From a checkpoint of a small transformer trained on Wikipedia: 10 layers, 244M tokens.
Each number is 500 + 25 x the weight over its row's rms, rounded and kept within 0 to 999. Layers, rows and columns count from 0. Numbers have three digits each. The size before them is the row's rms in percent of the matrix's.

# layer 3 MLP down, 224x1344, rms 0.0551, rows 182-223, columns 672-895
097:515470494504492523504507494482495490512504522508501484497465464511491528534532494526523506498489523481510526516536458472475504516519550494518507482449502510484483510547506451506470433525524506477523497493488507486472489498465471495487510473525544469522440513510509487498559494525529502478506468532457489462533527482547487489523505496541486495526521517498487525519477473496527535461505485566501496478460505528516489513485503538472504517525469492536463504505493509464488523478498509483537558497488476500518531499518455507504532499506465523513485502478507496535548498457495509484476484537494484541513470516482517489495471549507515517493494518517510554485485479502473476464520
105:475522472449522504476557548494527461482476561505514515490528524499496475494526529498516476491543496492478517514539503535507494502489504513484496436515513458489493508502497506490488528495548522501525495486483500486498503498481499517458492503477515465527459525484477494516492472452448524484481495525514502505516548481435517507471488474514490516498472515495487493429526488501497567516496480506477499566464528479526480485481494497494506507488493497563495526471512503508511519545550524517479487460449472485504526493519482545513457511478493504543518499479534556514490495523492503501482476509475484499483487496484473510486489504484500501481437529517534504549465495504520464463473
099:502514540484488486497496506498494496509503498492494522499430514508543489488496504491513481463489481464478484549491496494520486480495543529514514500485524520535489530477492510491501521469476450473528492474519494484509510480480520518512480482515496466448512533529485508472474477530477460523507517515446507479495511517513506518535514503532487502493519510488494530471480545515505482469543476519475517491499505501491459457487477524475502465480502451491517522501528481508473474465486526486497538506475525510514486472486511448474552491485505472492498490536478464461473506504476543471529509519559482542505502504506493521536515504485541480498472510486456459515507525520438516517486
098:495490526518472507502511487498518488500540440526492464497519493486490499546489474469528499463559535515473444439531507480515485503540493508523470494506507494551503526476460480506462471538487505540493526503501457508560465471493506516494482462496496478496519509505479517491525480556527488472521501502491473433502530485514511529517482514522507488498485500540521509482532483520560496486547484435493514538490516498443465528502471493498504449457470510434478476496518523491509504527504487527512498478517460458505517499490461476482520489498516534497504471542515554471566524505530521487539561493487490502504504507563536475510505511550477492512523498500526472528467508493512531459496
104:497501521495461513524503480500482519508527505484487516495488487531546523500512505446507572561488511501539513502521510497500530520506503488452470479426493506503484430538513479510502492467492460517499532509514536516486472507548498530529507495477511557468491484464514462469489535498543514505475501489499469515490478500508479502503479505504491506505495511544512491508486531477456497508542459508517508511494504489506529550470500514461489503509526521509514467518521514511460497534531509489464525475458509515503505512517530535492529503531463575528505503472484493496504474526499531513503555525507499484545498495462473516479557531490530468507455562505477513475531479446516498500483
100:546583538472504502488560523515493536505495563516483483485523474545507481504510467486493490482515465535541508509525493488499513524477507502498486531519484482455574507464473504460488516502519479519498506479498467524465495554496491447491515474520469482477534427542477515449511491517496494490471478484499511501504545457520506483522537494494491473521535484506522486459513552539474480460493510460451515488510521533551513504537494530495481455483488487488504500538541506493486543520471523491463491485490475477461483511467499483476480534527491526525492504519492475457463529514512508501524459489442489513497484511476521524515505463531499513502508482478492476502502497500506471535530
102:485476535516456481504461508519498491476526558488502510485553478494529485497468466513490535479466525463468462499505501508516533512455511504539485525505507481514513459460516518433511482504512504462460523516503476512579489483486495523491511529514478454494522497486455480510538507494493508478485454502471503533496525479509516491518513494499520497471512530537514466464508480509446516498504526513478488469563528470506503490466512485532557494486535477506497514436515478525500526513473527463509505515510508506527461499454459533517518476517506512502554486497509488507498523514518483539522464488524475519537456473498528544487507470485502506573529531580511484483501483494496520516506
101:498548488475485529490420485492486448466553503492507491484501535513514515511518499505509488478487455484509479483522543491493530497554485520539528493512521509497475507548487508539462486471510511494487469492469522473505513469505486501521484495494496465534508518519519477544505534506475549492512494513489486464513460469517517496515504505502481519475496511501468541501493489477488561514473499541501489454500527478481447471527502492505507466491483491485457429468511521547510503540491516494486500491535519473494477473461490470529486522459513531501522499516530515553492527513533483499490471465521484466514477539513511510476507465442500499514482498544547528507486481519475513509535
098:489505476483509543482491509478527505499464545461477513483481531529532521535526485482546501450511502523494498497489474478517469491489534520479521492491527501520469527509478457520500498479505492476524531509521526505445526482528510514512492480480502507518529530482468513514532505490464506493481492477514548488541500447508514483531460519488532492502507522458478447499534484426489495475487467521492473505495502485485514508502540465524470516531528499472502514510487498511500496530510477548499476515548528517448511539461511484508520491496484543533460474527498517525495538471454529517504486487495483490533517567505503525466490483477539488551488506516538502513472481504483531504491
098:495528510514487486528501480501504500492492530512517493511514554426489496503510543494457529484503501507482501532497506535488470519532502515495477545497510546470491469547509486492489485498482524516516502476500516491475467510536455538524493484495502504500516503521470526523493499448532503480516481525527466503520536518476494542513487520506490482528474499488515513516499475509482527527490527536525519501516465547481494489497496534545479532480450539497522497468473487507536488507516464508541482472497502467507509503457512514463495529565498470496478470513521476485445488503484509494492581509477537477472527539550484501501469500519460498514477496472497529451526516482503501487485
101:504570455518475493540485504500484497498508518463475487513458530491499485561516496523499474531510493531475505490470464478510497539501481462482507482488513496531508495496514512529465474536475476464466504534501507539521458485552500489511484483485507540514469515482491507515538480518500512504515520506523516533482504466496508498501512515495523501497507508556487510488452496511492520469480501528560501548515452493446531488503478507525490448500540498470503482495525456522506462514471531502502504534521502484468508467497524477525548463492524490493504493479509485480486460481482457505502507481490524521503507502567464458490516526452522496465487559504528489494518477521503474516521
100:533517510499526530502498509537496509492480511509504460533522463523548495488505517499482530526500525514485544493454509545492518500490485510451512491504479531481504487509518527509481511460488514518471486485473485499540513542558497522558522516531544472481504481485533477468508471500551445485500491501482525497492493500481485496485510491489521499540525470549511468484458485499505478498495518544492539522516492491516507486502526498479503540517456492495470525458538515486460527527483518544511541494485510555566490550483518522545563512543500510568457512547499503492536527558454518559499518500514459490528491519494508508516467501462489545509476528530516554440493503490496474479533
106:504481495507521488484456536505558483479507475539501517531478492515533544509472519543537520487504523467492507445566524493546515518494496495472489504476478523509519503538480471470519532502504499494483512507469480519508541472488470518509476487465498470478514506492514474538508456537467528502489496502508509483490497486520531487515488482490482453493511462503487525471454523530502530498522527515489507543521473461458510507460494509519521528523496499504474494458464476495483479519483537474517488499487556544515479481502483520494500509496501540484523463503508455531524502481519498471560459492536504474528515478489504559493479550504513505468523521563503514460457514476455468479542
097:551503511485527519474454482503495483494477506498471514481504489521524498504543472482490494442455504459474499521492510496542529516511453465551503497507526467508490486495515497521502480529479525504538502496493475521450470487476501510459472508494523564482522475485500446517545494505470505491520528477538514491475482475465501520534511495498490459497499482469487477508491536478485576503497530533526478501519499528493489454474527501492516509476496502481497468540496506541507470492490457517444509479510480499523493497532482493476538536475512503507540466537517491552506509473472517538534500508549496531511502540499492495516454484510515488480483484522511519470455498498482550480565
101:524518533521522480449459481532533532511499526495512523499534478531560506506476469544505477503474502564481515436528489488485512525505492514501459489504468475521513508481500468539515506491519493477485519480475493506500463505512489520524495475491480481482511558534545510487556510545483479476523490522495474498484493537511481460503508516524517512495516491487470511486496493551481494473499518502510521483505477544482500465509447472530502469521544535505491514486464500516504522534524495486498475473478556497520521515488493507546531484529466498489484506472514470530495497492485520523516476518472506555539506535450463468507515453547462545513493557537502519463517519494507503520517
105:450467484492481499544486483508519511494470483468496471519508471512548501517472500472461508502512497483522466470513484555496484489549551493536473489498518556513494442478470538503515508512468482495475479436539506503518527444526477527497551481486529484489530548479478511481492475500494504497549500516457500513451482537491477502533508499455509516470463499537525465488516446500486474501488522509507509519512463508503497510482518494508481494527478502529481521499496482490491547474514500474492471479542474531499512507513501486546513600521515479516517506518493487525490536519494485544550534440459504490492479552516492487474517508548498494520506481540504454520482532531494525505488
102:481529504500476481537500485533496522529511464513506511500448521455512483490479508455508505465484524513482532503497444492499488540459560512495501479481482517485530511461493504478490463524486530512460497523505471474537526501585505509518473497539545470463493506524497525484494478548497551489464491522492470471505472480505508490502491505505473478495502560482516510487497504489500499514505548556516463513462525487483490492470478452497523495514521514510497483492465505470490496503470533493524490482519470527502495523508513559527490472525464543485526500514467514440529466541525491471426479465511457479477493505508512539503460531500522487486480491486543527494479438468518481464498
095:518530493523504517478525507545464463512555531489507499553492508553493504491491544465504533510511472515496475474468536501474502485491562495493461501466497497546498528492524514552493515474516508470473509473521524492467476471455484479529570473515484513525489504468535489499496467491505496526521513498494536524518539482492510514454483527494464514525521485462513471480524492509478502494509474526509515520524484483532506534540516453513500493482499490484476552487505500529491497495511511485491490517479499444463532507496527502443479508556496502537480504509484517484455521505515474545498530514504508493500469508505489492466503441463467492545529569483486484560482517460535516528498
100:542475522510474454500510455532513522503479457495511470504473526522510502524519533516499519550461482502462539523497465503541501510512507484481522564515503492515508477522510502511477473478484503529520497470470492484490498466482507499500506473474461511527483555518504480469526525503483477529519489516499527481497499505471507518536478502553492483486486474488531513504479480512460514496485508421499469503538482511481535486465482507495470447492552470536509497460490513540456478460489508529512485503514492506513491535499516505498451466530561467460499459481495521516501524489469487537471475517494544505467497451512494512483480504497519492475498450490481546519487494473453468517434
098:500502504489456456489446485496512523491502467469507503487466489490499518503489505510482532534528474515505502510501492495550483559490487507535472510515527529538533492521485508506532459479455494523516484488494523508472504537477505530526523480493461480492510462468450508486459492511496429500520508473471534501479490509487463549534497504527507529520518475536476465519513552495541500499521522546473522456499472540482461484502501468468506516495505490496509514505492477499488524520468487493491486493518548551514468501480510481470477509512512485511459524489521465505464504484496490540541498448469461501499526492497461497502509515482503479454461523506494441467485502472482499536481
103:498538483478476523503525472520508535461470479548487483492497495506523496535486481507480505531498515535506520503496455472479482520477483490505501486494530507519522502475487508516450465508522511486520527483525484496492490547468521507542499501497487482476478503466508478484495502499471477501503525544442489470505490489544505505551510468509485499531512493484486541471448516554478506467484470534480510466465525513503496530500531482509500543493492484506484480495514515500515512510481522530484564516485506489502530529515554451511522457444490511501542487514472478489486500501473470529497531496523533512493513502494518511546535489507519526499502591500532516484475521470513504516482
102:465483519513513518520462498524500512480503478503503509534444514497516517472535536453496543503494512489540500490518529517535509515503507505476493495471483507488512490504534487478477484542500447545487498494528527501564495502498495508496460468501489485480516445518522508502506480532522509522507474455506516495498513531519522489529510484546476517517472525498551483498492522519525481517535534489525475519495456499509489505482502519511482519496495486486478464511484531537537517516553508483515488517484542507527568519492502498477517477482548495476494487551505518517521487522516481531492512461503486468491539458504452517456448516497531472449493488476513459529501500503481475521506
100:499488505530488445506480480485507522530498464504543519474461466532498483539521466510506509507458481530486495510481488502493521508507497541520547541529533477511482523498511504486525510481518491500576478482464528473502541494510504476517462481486483494502519490530471482515518462513488486483488497528474541499480519463522482482495486474535493509455466482487488486476476474506503483501526584496568494545474512469533442514471460519512491488489484486496497510535486455452566498508465523502517512483530492529479456494455491513464532562508479481493557500497502522491510503473447509469500513477487529522523493505539471480515510509483526466530552497514525556552484510517490487506495
102:492518465478526517500504527493544492458508534519474485466506515502499489528487479522501529494474492549529497472495476484519459515502496483494544470500541456502521524500498482504506499492516513536526477465509495467530485489442553504480460492485523492532500493481518505513496496520480458513448480498489470508494540516507471503538469482524502495519514488511508500493535491494500471480477495485525525504503533515521536480501509488505495549480506486473541553542468483500508487499472489468516483501507538509478489490496483483488455470560523526525454463526492483457500449511493521541505516478522525515515530497483474455503498514502463477480511449505509457560493456507449504527493
103:520478509512505526513500485516512519564479520505479490472549502491515480483499469538507500510513500575489491574500495486453502480469491510464444499483445468473490520470509471467493483554530449504494499499453494469506498471447515518548491465495522578495530511500505485492516517532476453485488531483494531532512521530509484516455533472540481495513482504512502519465498461481537545498516544451536478507480517493521536503486487481509496542459508490508513481500510494501533528519537464532493478521512462501456548555518529457490466449521484505513532506522495490503503500531513494531511496496486554485502529500489475489514530515512493514515481502463537457478475509477500484520473
102:528504510513493533506494506483485526472505546509488467454535495488498487537490545492484508505555468545502466536539472502506458476471505474474453512527536498489483437493529515494521497483560504503534483516515548516491510508507554496490519492482490530525487503497512514461522520508490513484496516449486516493500476478534493500487511528482518517480502495518497512488496517491502502482518474493479498487487494494507492481510517474501511444469497519521518503488507488522512547499532475520507465492507477501487486478531504524509467519434502496469514504482537485508490490536489509485467454508518476502475477470478470463508516427506487521516438493479545481492524499479519531498513
101:476530478477509447496502527509541469527501446507535525492502466520519502468481515524416504500479509492505484475473524523487525469525527499526534512545514473544532537514534541459496483485447494511471533526477458482508519504521495469522462516509496471537483465505540551476492461491478443518540494469513522538510508518503480502464475540540507506523479474461473484494463491537477465506498473475464495506551496467507501497542545484507518486458466537488471517492459543515492492519514515491470481481531495517516478486491503468463517509491513467497498472471465518551508476553509476464515438467543528496490489452533524481488521486479455505513480501445500466499490531542495485446460
105:530458533482522534500515529550514502541508543516516517499505490518533483470494512460521478508545487513430511482532527557475480494482473511518470506468499495478502452486526540469547530488549511470483495543519506531513479492509482527560487515460513505523537479504514472484504518474520516505494495483504482453526508532479507469486512523503440466481491473492485489502565493529496508500446501460517498447510480522487525501488534532538498485478505503464488477488523513496521505521509478524522475426542495518481496498452516552534480494508486545500499507476482541483484498503469478492437454492484483489486501510487471509481507502507502548474534521514442497512481488491499468499541
101:512475507522509506499499477485542542555545508455487482513504487514500528555513486443455495465500494510517460497485499508469463520497513515521532479528506497496496515480537476530453546521550491498483518498517500485499522529516509521489489526470495516495452459496509496470521501491523516526528493477525497455549476503511484500484491476442546497476498529504499532491512479500535506488463509501497495559506523495460532466494533470453494501519475513491506543543486505538467482511488468497461470494531479466463463484465518522506468503472486542485515511496480504446518462514487513503514523490497498484538536523518504566516478520493481466541531486468510463498506461473495472459470
100:501477459521496468482484526461519513483479479491521475509442457544511488493488506541489462500476501480526487505488600546538506450510511502485510519586509520506491512510507549522496525500465468496486500466492446501496520473494535475517523536506519516457549460494545503470506525518522496542494479504530515510486491525523496497471511474502519461482460508501539504520493542486536481498478477472488462477513480487505480430504498530490513478552493483451510504508501499569489476499512519495539503512507514527494504469495514479457513517457495501462536477496501514509476544476498501474540508492520519540513509444584523437527506507470543464499543486481500538458492524560510491483497
097:496482498479489522493529485487491515511488504524517523527515512452524483503488531533480504505515495505507493503497519541488503447504518510489481520507487482472495518534514534551552470514511506474480514494484492528505491511458524538499562517536519511524547506505503520486514521502484509474503437524506510451522490461472494505524507471500505494511520515521549509456494489509485484455501465492517480504508533498530488489459533482525540532482484500474527485442489487506516538473567521504498533515489534481451502504480513491540491457496476508452483488471461528449527482508536508451488484535477498528466520490467487500523523547466449495490491466438475504480481480497515466508535
097:496499469489482531512548523528534493511494521527499527466512505501510492524504533478510534519493502483525494488481500525478467450482489472496522442513496473495495487461513501515493529518463524472488479532515457521512472485527511494529503515495511527543523493513449514524521525492451501479525466515496489540507540455464505521463525488515502442458481497498494477496524427497532530440468500514481493535501508502518538505471530509492491520455511488453566503491501488474479511481490507450517535472567469509456492510499522462513465515490484489536485498495493509495511464512508508507489510480473523570497529494491521538475514507475512454466501508473526532512477532526481536462458
101:558456485492476467510489506531457507496491488475520464485464498481466503504476480509484533503434523509524499523499488521493472494443504486508485483523499470492493503503494537522507505497545503523452488535500526484491513557540493498493481511481522521512509479517512509471466496498490492526504527481515494519511512484546508509461477479528500517462438492465529535552501513512561517485533480493479472500504483484500464475516504509520482466553517517491459485508536496466478481527549536551492469485474494476512448492479491518515529466509484498527534496508501515468543470464521490461520484474476511534525514464517533510506474497475472472518473428478512495520502485497521481493511
100:489499541529502515436545458494494528482526496474516479484496513507517520493543460521519504487477501496478468482540512466519577481519460487503488526483500494443484546509482486481510514479523544495486493502513523464502497533476516470548533458473500517473471478511584498530480499520501510496489499479464511470512509509475495516500523515509530489476525552487504514502544474504508480509525490484492499530444517536492489524520484495501535555512459511487470497539525508485507515474551484458512520532469475459510492503474486494470509527500512506495489541509497498551492504483451504489509550514495546476529517497506539476517474516499474563462531507479475532512535479512502506490549
095:512487518541498476506496522526534515499509464550493489468484547522542464532443538499504494480521504538485497525453502527535472507498478479477498513496523492461496519547528538500501521514473533542524483507479511491488520505512490513525496464507500506519501487508467474498481538481490460540508477537498500467491488510503546480444474521513532497529478501509453541507542486524509514527554499485530503493503539485524505470546497486482524488483502483505501499481480483494556453547529499468500488517514492512509513533473479473492431486510509460492482527471486532476487518503532518520504528489493507486532506483518503510496482529500515513500510448483460507522525499511465509471501
101:511468499502474473495518482521482483503446498521491476500501491504516497478498511516523506497545515514524503510488512515507456492492498458504502497493531474505494508495474520534449534515473476554567487493506507477513477466486508548488475501497432513514503453545500523486457496509478484488454487495465528534493508519454480484507508528457508494505509485514527469496467481555548485496512518505509491538532466507462498540494532513504480469522518478463480498526482536474459526538507491540505505493483488517533463472536504508481485498518517493508502533499494470485520516475558474498524512513499494469517464526541472525480513488517492510481477456504472500498511522523494463484503
104:512485496492479497501471510525447497512476522554508488496503516484484524464502495516517529495508486492474502495513468487522523529468513524471508518480540487449472519526480459540515469481533515473486470509503529539504520533466471520493481505511507478512512502490468457543463475471502468497477485476507512506528545501477480495456455499514468527500512503504488503496507513481503476539453491551520491491490564547527499470482490508501500504505519489499508527509503458466484481459473501500474513544482446506522507539473462500474506506526460497495496522492500484540509429471492489506488531573490545500511491455476483498523473539543541539475480501550520522431520524540500527520499
106:497488536490501488514499478486512487487513472504486506500514471563477504467487468488497498543537523543508516498467499551520515492493493497523461473498522504504489482491471457458482521521482507484523484447471472535506543509518497516511475522504497453495515537520505504510499516516479476504486438493515493482471505542533490495514510491490482518525549502492502478493535552506516483505509482548482505536513454521482484442494504480494516490457506467525501431424501521459489521534505468520513483440518479537480533507467443498483477481520511519475507493531478490489457444504476464497510507510527518529480516551514491487513467501496484523524531528520481487475534482501503501537498
097:520480465434510543479502506469483488515513514494476519490555531517519486475484489453456503512540468463477495503476510512535494506492494510478482540537518534497470501501490515499514545510561466438538523477489510491539491463511528501472455463534435508496495480532536490496497496514493508505475494501518492478517511532463514495523525516490473507456499537525459517531482493479500484543527522493467491523519551458500530492526521545502491503477501501504487504541508479495486538510512493475505490482518536451502549509501534492515474501518554553498505503511491485480489500491506515565519482509517454532467530464498531510488571499478521465499494532476462477511465475450480500497511
098:482468505505520522531503504470502531509480501479494459518484529488488528457494506507517499465490548505514513519500535494511512504540496523500508499459527504486495499505498499555456491485503487470459543499553521522525509508477458502497518475535495529526532490468533509517462523532544483469499496458474495522469517505523510504495530482513501519512512496513494473498503525491496504512487506494487486446493455543567513528532533509496498504532499519510475481471504514494488537495503499523505477492507504525523505518529467471516505543480466517496499554502469517437480519550511514477497507507515476520529522490494472524476527557502549542507516519515481530455514525457506452493488
106:484477514472507451551474473520485481528495437490489463526515479505508512509481518490545463512525508520508475527486480495508513525496502494543470481443494486484496489517492432467552512494511528483508469514454516530526534497517526493501493502488480518486483506510504504525486507553512522515543463484464508544452477473454486462488486515522499557529495494496492523498469490507460467488491510492547501536467504515470515485540503511503516480522456510518510533504513497490492498505507472504525478507499465542494481506513518544486499503524492508503495507481504513456486495521485484520466463488501494475503493500514472470501542513489499515477497477509520524527531525515481467514503
098:472456500510562493504494498509562501454518516510481523521508503525486459497457484472483508491489475572482512500525502498494477498478507508539466486502516486456540525518486513512485464509507455478542509517504514496533529493546483537483503497521512493509480507552545522570482499545500488492466545485563483480497486483517493482491487487503472507495491491497491496511462503463466468532505509461499503484477509512459479502521502489513480496520517501495507445470467516489551518493513481471477503506535521498464440488524514500493521471497524509458476461547538508495519482460532525488517500506500461514504540558515500541509541492471494493465514533544489516503492501494471514531512